config.yaml
n_layer: 15
n_kv_head: 2
activation: "tanh_gelu"
qk_norm: false
tie_embeddings: true
parallel_block: false
init: "normal"
init_std_qkv: 0.0442
lr: 0.000935
beta1: 0.9
final_lr_fraction: 0.0
doc_mask: true
steps: 9424
Each number is 200 + 30 x the weight over its row's rms, rounded and kept within 0 to 999. Layers, rows and columns count from 0. The size before them is the row's rms in percent of the matrix's.

# o: layer 7 attention output (transposed), 128x128, rms 0.111, rows 77-127, columns 0-63
# v: layer 7 attention value, 128x128, rms 0.111, rows 78-127, columns 0-63
# up: layer 7 MLP up, 512x128, rms 0.128, rows 0-1, columns 0-63
# down: layer 7 MLP down (transposed), 512x128, rms 0.105, rows 0-1, columns 0-63
o77,110,158,226,227,160,196,192,204,206,184,254,188,177,208,162,201,199,239,252,181,182,194,224,186,233,158,235,164,169,182,224,267,158,201,234,219,168,219,252,224,220,213,202,179,220,194,227,201,228,188,153,148,149,216,217,173,196,187,152,163,202,186,252,231,217
v78,097,227,183,196,225,222,186,204,167,173,224,202,186,221,172,151,236,213,277,177,200,175,209,233,249,189,201,166,191,219,212,211,200,167,216,177,221,138,192,192,158,217,178,221,179,171,182,134,190,190,233,168,174,143,148,246,174,183,208,156,218,229,188,187,225
o78,107,244,224,230,216,163,248,201,121,192,198,150,257,195,201,186,219,217,190,206,186,216,185,198,154,187,225,219,205,203,192,180,200,198,202,213,206,177,172,218,178,230,154,217,192,165,163,220,152,201,245,148,166,169,155,163,238,134,215,198,175,191,182,189,235
v79,099,197,209,180,208,250,224,165,206,202,224,186,192,178,226,191,224,206,260,177,202,167,182,218,214,141,204,138,184,256,132,190,200,190,209,196,318,170,222,245,214,192,167,169,207,173,161,219,198,175,179,172,236,139,181,209,224,229,194,178,170,192,226,188,210
o79,096,214,246,237,158,172,265,222,205,201,216,135,244,258,183,196,214,236,189,167,222,168,205,147,221,123,194,220,222,180,220,203,194,184,237,166,209,149,171,209,181,193,236,173,139,212,228,196,179,183,203,144,189,174,267,208,206,181,199,187,167,203,180,218,230
v80,105,192,207,229,220,229,211,241,168,226,224,221,233,200,204,242,208,231,189,216,194,242,236,160,212,225,196,177,209,176,253,205,172,195,238,175,216,232,209,157,136,200,202,196,190,168,231,169,209,175,242,197,235,190,171,236,234,206,175,191,227,171,241,231,211
o80,110,228,237,181,254,210,174,223,193,177,163,223,185,213,144,172,188,195,203,170,139,227,204,203,122,258,235,173,142,264,162,161,214,227,198,210,182,185,158,225,227,176,186,211,165,176,199,188,209,248,243,227,165,213,225,212,189,211,206,203,166,228,242,229,148
v81,105,200,176,234,164,182,167,248,161,269,179,168,198,181,172,191,211,241,195,178,248,170,192,225,213,183,200,170,147,162,177,196,209,221,230,204,186,207,168,206,108,211,198,140,226,193,236,201,250,183,180,232,197,208,159,215,170,218,183,190,165,154,192,196,176
o81,104,212,207,194,161,235,182,222,191,214,241,276,211,216,246,193,184,209,175,225,231,142,172,182,174,211,206,244,192,144,230,166,214,171,157,190,237,188,164,111,195,270,192,138,221,208,196,177,191,220,188,221,214,230,241,178,229,218,187,228,194,178,155,171,160
v82,104,170,164,209,186,177,164,209,217,248,191,234,167,210,199,179,180,192,198,175,245,191,143,239,204,200,226,161,208,188,210,182,201,229,182,237,238,197,164,177,249,170,177,180,219,195,179,288,204,214,208,198,235,236,174,196,164,262,215,205,151,228,233,168,196
o82,106,196,253,184,172,186,199,210,237,209,221,219,206,210,248,202,224,240,220,174,250,188,204,176,218,175,213,212,187,177,173,193,236,207,215,211,227,223,256,236,168,250,204,197,215,227,209,218,212,212,147,215,208,187,233,178,199,202,164,179,245,201,194,222,162
v83,096,185,203,240,237,207,172,208,198,134,215,180,71,211,146,194,200,175,193,212,202,206,178,190,165,216,230,217,237,125,192,178,195,192,196,209,203,187,193,198,233,215,205,220,209,132,224,237,212,239,221,198,243,164,180,227,186,264,222,228,227,237,175,227,157
o83,100,147,154,188,187,195,243,204,218,168,236,267,206,237,191,211,192,196,222,199,204,178,163,185,207,212,214,211,207,159,147,220,189,241,209,187,220,225,171,130,149,200,155,192,208,191,153,200,203,156,224,178,188,182,165,180,222,219,177,207,208,202,233,258,232
v84,097,203,156,181,240,153,187,249,261,213,197,183,174,225,199,201,211,226,211,192,176,150,181,201,172,176,223,146,176,214,184,187,203,160,272,146,233,152,229,209,175,221,201,222,211,191,175,203,210,172,170,183,201,266,207,107,239,202,185,202,231,178,164,182,202
o84,096,149,235,206,274,195,198,222,201,196,226,168,204,152,192,182,216,179,221,212,243,170,197,158,210,235,231,223,204,194,235,143,247,200,232,177,220,197,180,204,196,186,141,192,155,240,178,226,180,214,221,186,193,216,241,205,219,227,243,215,164,219,218,180,205
v85,108,227,212,162,217,158,202,189,272,182,201,199,253,189,184,211,205,184,196,209,209,177,266,188,188,209,187,220,153,242,134,221,228,228,191,175,198,257,170,203,182,212,175,220,203,242,153,175,170,178,164,203,155,255,188,188,220,113,151,200,183,203,195,181,176
o85,108,173,199,200,244,217,189,222,186,246,170,111,209,143,202,222,199,138,193,167,187,149,228,216,209,200,170,229,200,190,256,266,239,184,192,199,193,235,214,256,234,166,178,258,157,232,185,184,210,184,191,176,203,247,208,240,201,216,218,200,175,165,163,164,158
v86,120,188,188,237,152,219,148,216,145,237,189,186,204,203,241,190,221,202,207,183,208,231,255,226,195,222,190,184,194,201,239,203,197,249,212,211,166,189,169,182,255,202,205,155,200,158,309,229,233,210,247,213,186,180,169,283,199,227,206,191,174,232,210,187,218
o86,125,200,208,153,145,230,148,202,190,223,234,298,229,216,200,204,122,279,217,199,173,199,156,229,193,208,187,196,187,197,183,247,223,209,172,225,196,189,213,161,194,240,228,160,228,156,185,175,223,199,193,216,217,206,259,197,209,230,180,184,210,229,165,188,197
v87,104,232,178,230,264,166,211,172,191,185,212,207,178,212,123,173,210,190,177,196,197,174,181,192,235,171,228,165,214,115,215,186,212,162,208,200,212,203,199,153,195,174,236,209,195,203,204,178,195,184,205,175,170,265,209,183,169,244,178,153,236,171,221,194,207
o87,104,190,214,211,243,163,151,198,214,184,232,202,169,94,218,206,211,175,185,176,263,221,161,161,189,206,203,175,199,207,194,213,232,191,249,198,204,224,175,199,206,234,155,214,194,239,105,260,239,187,206,187,193,197,171,182,209,175,187,217,173,189,245,249,187
v88,107,224,187,199,173,216,215,153,188,236,190,207,275,204,187,210,192,214,145,216,207,218,177,189,232,215,195,247,189,251,220,204,212,145,165,158,191,162,163,160,221,196,208,219,183,230,154,135,161,225,158,145,195,167,191,229,213,190,202,199,193,156,214,187,250
o88,112,226,170,216,140,175,233,201,181,211,176,134,170,191,150,198,207,231,169,167,166,208,230,243,221,166,225,176,208,227,245,199,195,198,172,273,176,165,207,189,243,184,217,208,234,187,215,139,195,203,173,150,240,201,174,204,196,178,166,182,219,184,210,151,236
v89,099,188,224,156,185,168,169,185,243,275,212,177,236,180,171,204,218,200,163,206,193,172,180,191,185,230,144,228,175,156,207,207,202,193,182,170,149,242,148,205,209,192,242,246,201,208,118,241,196,217,199,159,205,208,204,227,196,187,175,223,207,202,207,181,205
o89,105,201,212,183,168,198,211,222,186,185,190,170,175,168,231,189,193,207,213,224,144,194,168,171,202,204,225,211,177,188,238,221,190,197,241,245,199,254,227,187,222,216,240,245,211,210,161,174,211,184,174,203,186,241,213,252,193,216,116,152,190,216,232,181,179
v90,113,189,231,125,227,244,193,180,223,187,217,213,250,168,192,233,204,167,208,233,212,231,227,177,167,185,162,188,180,252,151,207,219,233,185,218,223,227,201,241,220,236,191,175,214,229,177,230,150,204,192,195,174,177,219,224,260,178,181,225,198,183,207,193,183
o90,112,210,194,182,225,221,202,182,229,232,200,147,202,211,159,257,219,185,206,121,140,193,241,172,226,133,175,178,192,193,245,260,179,243,212,187,172,179,240,238,235,176,226,189,160,229,224,215,208,186,176,194,186,232,220,219,183,205,240,194,160,243,202,202,197
v91,077,228,202,182,233,133,130,122,178,196,194,200,262,197,162,235,220,171,250,198,118,154,218,203,232,226,209,207,196,135,150,208,224,169,105,191,195,228,147,203,193,184,192,222,198,171,229,202,227,192,187,185,172,188,168,180,182,207,184,214,162,219,184,178,221
o91,083,191,199,212,215,227,202,214,154,178,249,162,165,165,240,229,192,238,185,217,178,232,251,182,189,228,218,212,160,220,237,268,196,176,194,183,203,243,224,252,171,254,155,227,172,213,162,204,236,153,155,169,220,204,206,227,228,169,129,213,178,157,189,220,204
v92,103,202,200,199,164,189,176,165,204,222,200,182,165,168,192,157,181,165,166,184,235,197,223,218,212,207,166,222,185,237,232,190,205,145,219,205,187,210,197,208,272,171,227,231,201,196,137,203,163,254,191,132,204,162,196,235,151,193,221,153,199,203,190,182,203
o92,111,209,179,197,126,142,221,194,207,213,200,181,229,174,219,195,167,223,188,215,232,187,184,219,234,133,157,214,283,156,201,258,203,209,222,272,161,197,220,179,174,199,219,196,236,198,147,218,161,205,260,167,233,185,175,200,211,138,175,146,239,216,188,167,229
v93,106,203,182,246,243,209,238,195,156,243,211,196,224,174,240,208,225,260,195,197,188,181,208,177,175,201,144,156,177,218,168,202,199,202,214,159,174,207,244,193,197,187,207,199,203,231,172,150,199,175,206,213,199,236,229,242,222,204,148,199,181,156,203,171,208
o93,120,216,257,197,177,201,183,214,224,194,158,192,180,143,209,221,198,210,169,233,199,193,139,173,151,191,220,143,192,227,263,201,213,162,204,202,193,213,186,193,235,215,252,213,197,267,197,213,177,174,237,213,236,202,231,201,125,234,214,171,214,206,172,260,161
v94,106,195,250,215,207,216,193,201,214,154,182,176,279,169,174,177,230,192,254,201,166,195,145,222,162,209,125,204,181,205,187,207,194,233,203,213,249,163,155,206,191,215,227,235,210,208,127,266,163,228,175,98,226,246,210,212,196,175,155,252,185,194,222,178,175
o94,110,199,253,276,164,177,164,193,187,192,197,184,201,202,194,194,172,195,245,168,167,182,176,233,195,164,226,220,198,97,234,243,138,199,210,200,210,249,207,218,195,159,213,205,214,231,208,191,213,170,251,192,186,235,243,205,205,186,163,156,138,224,208,197,184
v95,119,246,157,212,237,161,193,232,226,212,211,184,248,227,198,221,224,214,218,210,172,212,162,196,191,179,215,158,148,189,189,195,201,212,224,170,272,233,172,188,198,190,168,188,194,155,190,165,196,258,155,139,215,229,184,143,167,187,184,192,200,206,187,172,199
o95,117,183,244,217,209,194,190,217,222,199,200,176,168,155,169,207,181,194,186,138,204,170,190,208,201,240,217,229,216,200,211,202,225,190,209,167,237,220,152,243,174,198,131,200,172,223,135,215,196,200,310,205,261,208,255,202,251,241,186,221,130,182,216,196,171
v96,095,197,197,159,155,218,146,182,133,173,175,214,127,217,219,182,194,165,200,200,197,240,204,236,172,160,221,211,202,214,178,173,204,256,187,230,207,172,226,224,285,204,233,184,189,185,238,194,193,265,186,173,228,202,188,169,268,203,200,237,199,242,170,194,221
o96,093,175,167,185,208,212,147,185,232,227,235,242,158,183,174,229,154,248,218,177,261,238,205,244,257,174,180,212,212,160,139,196,258,238,191,181,230,164,220,207,202,190,164,177,206,184,206,178,206,177,263,171,214,198,235,209,223,225,214,190,156,214,180,219,230
v97,109,197,152,172,203,158,185,207,274,219,155,182,199,243,227,231,190,237,226,160,201,245,148,253,271,159,174,210,205,211,205,178,210,239,221,184,294,213,169,207,200,152,188,178,200,224,246,235,177,192,214,234,215,279,169,142,177,162,209,177,175,218,244,171,216
o97,120,265,237,203,195,225,150,191,236,201,201,185,239,201,208,198,231,193,225,144,201,187,183,225,247,200,181,216,201,238,159,166,231,172,170,163,219,219,179,214,188,184,172,184,246,193,226,197,232,215,218,203,238,151,276,170,218,189,216,221,129,186,185,175,171
v98,111,205,165,228,238,190,173,172,203,168,198,221,154,208,154,224,213,195,221,205,163,155,179,179,206,193,218,178,196,202,186,232,194,134,114,235,218,142,177,188,211,263,243,205,216,169,195,174,238,250,169,119,221,202,191,207,206,235,206,246,207,152,140,213,228
o98,117,110,174,185,240,182,239,196,185,207,256,195,200,155,161,175,228,214,189,224,243,217,252,171,203,190,255,218,184,160,234,230,229,215,224,222,241,198,224,268,158,240,137,211,158,193,187,202,170,186,187,157,183,216,192,191,247,180,153,192,169,183,237,241,224
v99,120,187,229,225,176,197,163,176,199,206,210,195,216,136,204,159,195,169,179,240,236,213,267,171,211,216,161,242,195,220,195,232,194,201,193,218,123,221,156,204,184,266,208,227,195,216,238,192,208,167,228,150,237,117,191,278,196,206,172,238,190,183,190,214,154
o99,135,212,157,210,204,220,180,168,168,206,189,262,193,233,198,185,161,218,207,200,163,209,254,213,161,226,193,208,185,151,202,295,170,204,156,244,199,193,228,165,229,199,247,215,159,172,183,174,207,187,191,239,196,235,189,234,172,148,163,150,209,213,198,169,178
v100,106,180,194,192,159,267,203,195,159,208,239,216,212,178,176,210,206,182,174,192,219,208,223,170,266,191,166,208,223,210,221,201,192,166,221,231,177,223,228,227,181,167,217,211,191,248,116,168,205,209,210,280,194,157,198,168,248,226,186,185,223,181,162,241,169
o100,108,196,189,138,208,217,263,198,145,179,177,186,223,222,169,185,227,223,231,226,186,203,257,131,189,219,190,178,198,233,178,156,194,216,264,219,160,153,209,234,228,206,231,187,171,194,232,209,161,242,184,214,135,209,137,191,179,149,211,223,220,206,216,209,202
v101,119,201,171,223,210,220,197,218,234,187,204,202,186,195,195,216,212,199,230,162,195,188,147,209,155,204,192,208,167,212,211,230,206,172,184,208,230,237,137,201,235,179,170,185,220,204,198,182,182,208,154,134,205,185,180,189,178,184,197,238,201,241,172,195,213
o101,118,179,218,176,195,202,248,219,212,219,221,141,249,191,216,161,216,175,172,151,200,152,238,245,188,167,219,255,224,154,210,226,230,203,209,195,195,236,185,218,130,205,157,223,241,204,220,170,142,233,217,154,186,193,173,191,255,228,209,191,181,164,217,232,223
v102,101,192,205,146,218,173,230,147,170,219,236,219,163,186,166,200,183,192,178,190,218,253,225,218,217,189,150,227,190,208,186,188,221,197,239,233,231,132,214,213,223,203,220,244,213,230,143,194,161,196,201,253,181,203,213,194,115,161,229,173,244,213,207,186,234
o102,109,277,191,217,132,174,218,199,204,195,163,139,247,177,181,231,221,150,185,215,225,210,169,152,239,168,150,180,241,196,231,224,229,230,250,266,179,175,221,161,175,212,218,188,213,200,157,236,225,168,209,189,225,164,165,183,199,133,235,203,193,243,135,132,240
v103,096,191,192,191,177,228,203,202,225,173,216,194,194,178,164,235,198,179,173,216,211,210,226,189,152,127,148,238,190,277,215,192,209,182,174,225,248,193,217,214,196,211,187,167,210,234,212,167,186,249,175,273,182,176,252,170,213,191,234,193,209,154,184,213,182
o103,097,191,157,194,138,213,241,175,218,244,184,147,241,227,143,225,195,151,187,186,209,169,214,214,222,102,145,212,296,203,243,180,213,204,188,190,192,150,181,153,170,186,180,166,226,203,238,198,164,200,215,175,213,215,167,192,204,218,234,241,194,156,199,181,256
v104,113,211,197,179,188,198,229,175,206,243,164,191,261,198,253,201,196,239,238,191,196,203,201,198,227,155,192,186,179,247,144,187,212,223,192,163,219,159,196,208,189,170,198,174,183,226,253,192,185,97,210,238,196,260,181,233,215,197,184,133,156,170,237,189,244
o104,118,258,244,254,189,219,166,213,213,209,192,156,221,224,189,213,198,215,195,188,215,170,194,209,211,186,185,158,168,223,228,195,230,148,148,193,196,153,183,164,238,168,260,160,208,208,240,166,247,217,146,178,242,175,292,222,164,209,249,206,174,194,127,171,202
v105,105,202,194,209,182,224,96,152,143,242,237,217,183,200,159,228,212,210,225,222,216,185,201,204,193,153,185,201,176,227,141,200,214,177,181,209,223,205,216,232,161,163,210,198,205,261,179,192,234,166,147,272,196,163,222,192,200,220,197,199,181,235,182,208,153
o105,111,192,208,189,152,236,280,204,166,184,194,172,207,229,197,245,225,218,166,215,193,216,237,120,233,205,188,230,236,211,277,176,185,193,193,201,194,175,153,174,191,241,229,202,184,245,186,191,158,166,180,173,209,188,229,223,166,185,170,231,217,146,148,221,219
v106,102,223,144,211,213,168,211,153,213,186,225,171,159,211,165,214,206,182,257,194,194,199,188,254,245,193,207,195,171,215,142,194,215,160,175,177,248,160,177,211,219,212,191,188,189,182,209,150,187,211,235,193,170,159,251,159,152,200,216,167,191,224,155,186,225
o106,113,210,191,198,167,192,241,168,176,208,212,145,206,135,187,242,216,222,176,235,256,188,191,170,230,172,184,233,259,217,225,261,222,167,255,181,223,179,176,199,143,221,156,178,187,186,179,228,205,193,237,148,237,167,189,193,240,151,203,215,209,230,150,197,259
v107,092,220,174,281,252,171,194,161,187,254,214,192,189,194,197,147,198,230,229,180,229,174,140,213,241,168,161,166,186,233,121,210,199,153,224,193,277,170,170,161,170,197,168,225,197,198,186,249,195,189,256,196,198,194,193,211,148,213,174,173,178,234,213,178,211
o107,095,242,265,266,183,178,201,197,183,228,226,196,225,157,217,222,217,237,183,218,240,194,172,137,203,193,207,204,258,189,217,241,223,168,236,209,203,212,200,181,173,226,204,229,197,220,163,251,171,182,223,193,200,160,235,171,185,127,192,141,180,207,175,220,136
v108,102,208,186,129,206,184,246,277,236,167,180,168,144,220,220,192,189,165,155,222,223,165,196,207,173,198,278,192,181,188,199,191,186,190,210,191,206,204,250,206,200,284,181,191,222,207,205,196,216,250,178,199,230,166,192,121,274,182,218,211,206,141,214,222,217
o108,107,149,154,193,266,180,182,209,234,238,233,224,129,196,217,194,238,161,186,176,262,207,180,240,212,188,176,208,204,200,174,118,205,206,212,142,221,168,195,198,191,149,146,167,153,192,224,216,225,188,190,195,227,244,197,226,207,255,246,222,212,228,248,160,221
v109,101,198,180,174,207,210,182,219,188,260,223,214,234,256,246,235,218,176,155,201,191,213,175,175,208,240,236,202,187,205,236,198,202,165,187,166,204,230,211,191,186,203,144,166,204,192,233,208,218,170,164,234,239,147,159,170,202,247,219,171,196,238,189,180,262
o109,106,198,245,157,226,221,265,217,198,197,230,180,200,239,193,185,229,232,178,137,158,237,240,153,175,240,219,188,171,285,206,151,220,208,209,180,183,142,220,249,189,223,193,208,175,163,205,175,166,204,163,185,190,180,196,183,230,279,164,228,213,226,258,201,194
v110,105,220,202,202,244,228,186,183,172,166,203,203,286,221,239,266,237,192,207,232,150,229,210,161,184,188,253,215,245,193,240,179,206,228,171,204,214,184,231,228,199,206,195,168,187,151,234,219,235,203,215,193,204,205,195,158,238,175,203,186,199,195,192,190,233
o110,105,173,176,206,241,245,222,168,180,163,225,215,140,230,151,219,172,242,193,161,150,241,227,184,225,225,225,140,143,255,200,179,197,208,170,140,193,164,202,249,240,211,193,182,158,169,218,179,202,193,172,193,218,197,239,226,220,247,195,248,169,227,220,209,237
v111,102,210,170,219,180,152,125,181,121,249,193,191,187,211,172,214,206,208,185,175,263,194,216,234,236,158,184,167,196,194,190,180,205,195,172,238,168,260,215,198,186,163,212,164,194,182,232,117,219,253,204,266,212,204,145,211,174,205,174,198,196,180,208,197,206
o111,104,208,213,173,184,178,239,199,209,172,174,251,184,190,236,172,183,243,160,241,219,235,182,192,199,222,204,208,216,219,196,163,235,146,165,206,220,196,154,196,183,293,158,232,200,201,168,206,197,212,228,198,267,204,211,227,180,189,163,197,191,140,161,216,171
v112,096,204,222,165,242,184,225,105,214,180,184,242,180,201,155,241,156,189,225,218,195,172,210,159,223,182,278,177,238,135,182,196,202,184,169,186,153,233,156,175,211,191,216,167,197,219,212,182,185,197,209,169,133,217,180,215,191,207,208,140,217,257,192,221,221
o112,098,177,170,192,246,197,202,200,205,167,219,174,205,175,177,214,227,206,185,243,212,180,265,194,200,204,230,186,187,225,174,220,190,210,156,226,215,260,215,236,222,200,176,231,196,165,163,203,240,247,131,218,167,184,118,214,215,180,194,214,192,195,208,238,211
v113,093,168,179,201,147,191,238,251,200,264,190,195,169,207,245,199,209,233,238,160,232,245,192,231,274,246,215,186,170,219,198,217,179,189,242,189,226,170,179,190,167,252,167,165,192,190,205,202,229,180,202,179,212,191,216,220,200,174,220,174,187,191,199,193,211
o113,101,189,242,172,227,192,207,210,185,235,199,246,254,225,182,142,205,207,208,212,208,178,204,191,192,234,179,227,191,191,187,175,176,177,248,225,227,166,167,198,200,217,211,170,180,149,221,177,174,244,209,230,187,211,242,178,238,186,195,208,190,226,190,137,173
v114,110,172,171,263,236,203,154,213,231,128,219,205,117,180,200,199,208,177,197,209,220,195,234,177,201,171,201,195,224,210,186,188,199,162,215,240,159,215,272,219,184,203,164,167,195,193,257,208,237,175,237,229,206,224,213,224,188,222,222,125,232,191,176,216,156
o114,110,154,141,202,222,222,233,163,177,197,244,285,272,226,198,204,207,216,218,224,218,141,218,171,174,183,155,181,245,186,166,198,182,186,190,203,186,182,155,193,192,222,171,177,187,211,159,245,179,196,203,213,191,174,142,162,209,175,228,228,223,193,190,212,209
v115,113,193,173,242,212,164,199,198,178,219,209,194,164,205,242,148,204,194,178,198,198,198,212,165,178,203,194,185,179,177,191,177,205,177,234,198,215,166,241,216,222,211,234,206,190,155,221,201,237,228,174,115,209,189,197,195,142,254,176,202,199,170,188,197,179
o115,121,172,210,237,184,194,176,192,236,188,258,279,174,182,204,182,179,215,172,209,264,191,166,155,220,226,178,167,197,135,226,251,196,210,241,211,217,176,193,150,188,236,202,171,153,217,136,238,176,169,278,224,254,179,200,157,220,170,156,172,182,210,221,210,189
v116,108,214,178,170,195,191,142,174,229,222,204,180,218,235,208,188,218,135,133,201,244,171,223,188,206,194,225,184,173,203,177,215,213,156,198,195,198,203,172,224,185,253,181,179,218,253,217,191,217,190,156,207,192,170,158,176,223,183,171,134,193,215,149,152,191
o116,104,144,174,188,249,222,220,198,168,242,284,213,173,161,221,242,224,232,192,152,231,189,229,155,237,222,177,193,201,200,246,238,228,203,203,193,215,162,239,197,228,250,171,201,124,198,165,204,153,184,164,202,220,219,200,180,228,219,197,209,191,208,211,169,184
v117,116,185,217,159,190,199,263,189,225,139,181,205,185,209,212,177,199,215,190,228,253,195,209,202,190,210,227,270,193,152,243,212,187,181,226,169,136,176,173,177,227,278,265,245,188,274,176,164,155,188,217,135,171,199,237,183,189,183,234,209,223,191,170,218,216
o117,122,190,156,199,274,195,191,164,180,193,170,156,177,182,193,199,233,173,195,222,212,208,192,260,188,230,220,181,161,187,171,158,198,215,195,194,228,200,202,180,201,144,221,230,190,157,234,171,195,243,166,235,204,211,107,227,203,194,257,225,218,256,210,184,258
v118,103,200,261,159,199,233,157,226,208,220,222,168,225,230,196,234,204,205,203,240,208,218,192,195,115,174,209,251,226,212,182,192,215,223,220,151,228,222,168,193,193,199,190,214,183,176,211,236,148,226,226,186,217,179,209,187,210,214,211,217,186,201,203,194,185
o118,105,210,225,185,212,218,196,182,252,210,207,181,173,221,151,235,213,201,207,130,122,212,165,185,232,150,190,190,216,220,181,214,155,242,189,174,172,212,199,143,201,186,211,223,227,219,196,166,181,166,235,168,195,216,247,219,185,260,169,190,188,195,240,207,207
v119,120,224,170,182,198,164,175,208,215,260,200,215,252,198,197,236,185,177,223,147,164,221,201,230,231,214,200,180,189,226,224,182,201,253,187,183,223,188,202,171,209,158,155,169,185,101,192,221,203,230,192,199,185,216,180,209,161,172,243,164,170,290,192,155,261
o119,128,235,255,185,113,167,205,244,198,202,196,178,238,203,174,191,134,230,220,193,192,192,182,196,221,177,193,239,217,241,192,247,214,183,191,226,193,226,218,265,171,235,183,194,271,157,153,198,195,192,259,183,216,194,246,190,261,217,143,208,200,188,181,153,169
v120,107,177,178,249,173,207,208,232,158,245,204,221,131,214,244,173,185,229,208,155,229,226,179,181,218,203,177,185,176,254,141,183,204,195,233,233,292,172,211,213,192,159,176,223,196,225,155,207,196,188,160,209,218,192,181,178,183,189,194,149,183,175,229,204,184
o120,111,213,228,218,178,225,213,254,234,239,198,211,223,223,195,194,234,191,169,180,264,150,225,147,254,209,154,179,211,162,213,187,254,224,245,242,184,154,174,175,215,187,211,155,176,237,214,202,163,191,229,186,217,157,251,154,208,154,231,162,194,207,151,184,171
v121,103,187,194,192,221,194,202,220,194,208,221,193,204,158,187,217,238,226,213,221,246,150,181,227,194,192,198,175,164,158,207,192,192,161,156,175,217,252,140,167,222,270,207,149,213,219,191,239,199,202,212,169,239,178,196,272,174,244,182,201,183,197,162,205,242
o121,113,196,262,143,214,191,249,212,186,235,244,179,224,211,219,200,222,207,158,179,192,200,157,205,128,147,238,205,187,193,187,198,189,191,199,179,195,191,212,209,138,230,210,227,199,199,209,196,158,226,183,226,246,218,202,245,225,245,184,206,185,208,237,245,213
v122,114,207,209,244,205,159,166,179,211,197,198,177,235,220,191,244,191,200,173,219,160,206,156,216,186,200,197,227,204,156,220,176,217,220,172,185,173,234,199,169,223,147,229,205,208,171,254,245,193,213,208,181,181,253,234,221,175,193,213,202,174,208,231,180,184
o122,118,176,169,208,114,229,160,183,242,169,193,242,125,184,201,242,152,243,210,179,176,200,160,221,244,211,210,187,201,215,223,226,170,169,159,189,198,270,187,160,206,216,203,191,263,199,152,196,247,162,182,185,255,197,240,218,192,219,147,198,221,184,200,215,220
v123,095,163,189,191,177,207,233,163,189,177,198,218,164,181,258,166,198,171,253,170,203,181,223,197,230,252,220,180,172,187,205,205,190,176,199,223,162,152,158,234,229,256,197,162,205,215,197,221,196,169,258,161,214,177,159,260,230,182,200,218,161,203,168,213,205
o123,100,160,164,162,187,221,189,216,151,224,235,244,222,227,189,188,195,257,208,219,237,177,216,204,226,198,185,177,148,145,182,249,204,208,206,183,208,180,252,178,204,219,203,137,173,173,221,188,153,226,174,205,190,190,170,197,230,173,213,184,224,239,186,220,232
v124,094,171,220,161,213,213,183,182,196,233,197,244,194,170,182,193,175,150,124,171,201,180,237,172,192,235,190,186,190,231,239,224,214,208,226,239,219,229,183,202,195,179,195,182,227,232,167,256,168,224,199,183,161,268,213,215,219,131,208,174,226,233,208,222,179
o124,089,188,187,153,224,210,183,217,206,231,217,187,219,159,192,245,214,144,179,240,231,212,244,196,237,162,176,195,236,181,225,256,226,259,219,249,155,248,284,229,206,171,166,216,222,214,209,257,160,265,203,215,150,204,170,180,189,165,243,161,209,217,208,228,163
v125,090,201,164,184,195,192,203,221,269,242,152,190,231,177,244,202,176,191,174,170,171,195,171,219,224,224,201,183,209,183,295,212,201,172,131,234,190,199,186,200,183,148,181,189,190,141,257,217,198,204,192,238,213,217,186,250,191,194,185,201,221,195,209,184,191
o125,095,182,161,198,169,193,171,229,205,210,180,210,179,185,244,183,168,182,228,204,219,223,212,242,238,217,209,194,200,238,201,220,239,175,194,225,213,230,276,232,163,269,178,197,234,151,239,199,249,229,148,191,206,218,233,202,221,185,185,170,230,165,215,199,190
v126,114,188,195,197,185,172,134,209,164,193,209,207,161,182,203,217,186,196,281,161,207,253,220,237,223,200,192,174,230,156,252,191,196,232,215,231,201,243,259,188,218,152,184,164,180,172,198,209,205,188,234,254,182,210,200,204,145,215,223,222,219,284,166,183,181
o126,111,223,227,158,165,183,227,215,178,154,130,234,246,216,226,177,151,184,203,253,191,263,177,196,219,225,195,223,211,232,158,187,188,185,236,193,211,216,182,238,158,266,189,203,245,176,196,214,224,176,253,220,196,185,193,216,222,195,169,235,222,200,156,222,180
v127,108,202,233,185,249,223,164,173,202,207,196,230,240,199,205,217,185,183,162,233,210,227,213,166,149,159,201,176,228,247,191,202,219,225,195,209,248,246,278,204,223,186,189,203,202,214,220,244,184,164,212,194,186,190,233,209,241,216,195,177,188,244,280,199,215
o127,110,235,226,241,228,204,171,180,261,189,212,170,163,209,182,260,215,195,180,139,194,250,241,198,207,150,175,146,202,250,219,209,197,218,187,189,175,186,196,258,240,164,221,216,181,225,215,238,247,184,162,183,223,193,241,213,151,197,234,174,205,226,207,230,168
up0,109,221,216,158,257,164,209,219,206,251,173,200,197,207,193,167,201,195,216,244,254,206,233,169,234,205,236,216,178,257,200,192,151,178,237,186,228,215,124,185,181,208,166,183,221,180,189,191,193,250,239,238,162,154,206,234,222,157,183,215,181,184,218,195,167
down0,109,171,215,166,207,198,164,184,236,181,199,235,230,193,240,183,226,203,196,250,223,157,163,192,177,171,163,178,201,173,244,191,168,147,237,166,224,268,231,168,170,208,217,192,199,225,188,179,190,161,142,192,170,229,220,138,184,177,177,202,203,217,162,243,197
up1,110,202,228,194,196,247,235,151,194,233,195,247,181,151,205,197,185,226,211,167,202,225,202,155,249,195,216,220,185,237,184,168,203,185,215,250,265,224,226,282,184,164,234,209,185,199,220,170,190,259,168,181,179,240,248,229,217,207,182,188,218,206,248,159,182
down1,121,92,230,245,212,171,224,233,154,212,211,193,150,160,181,137,230,179,198,235,180,211,233,209,211,224,253,250,178,234,137,162,163,172,203,174,196,178,178,218,186,222,216,179,200,175,200,245,161,226,224,192,213,221,205,212,198,254,164,235,221,153,185,259,245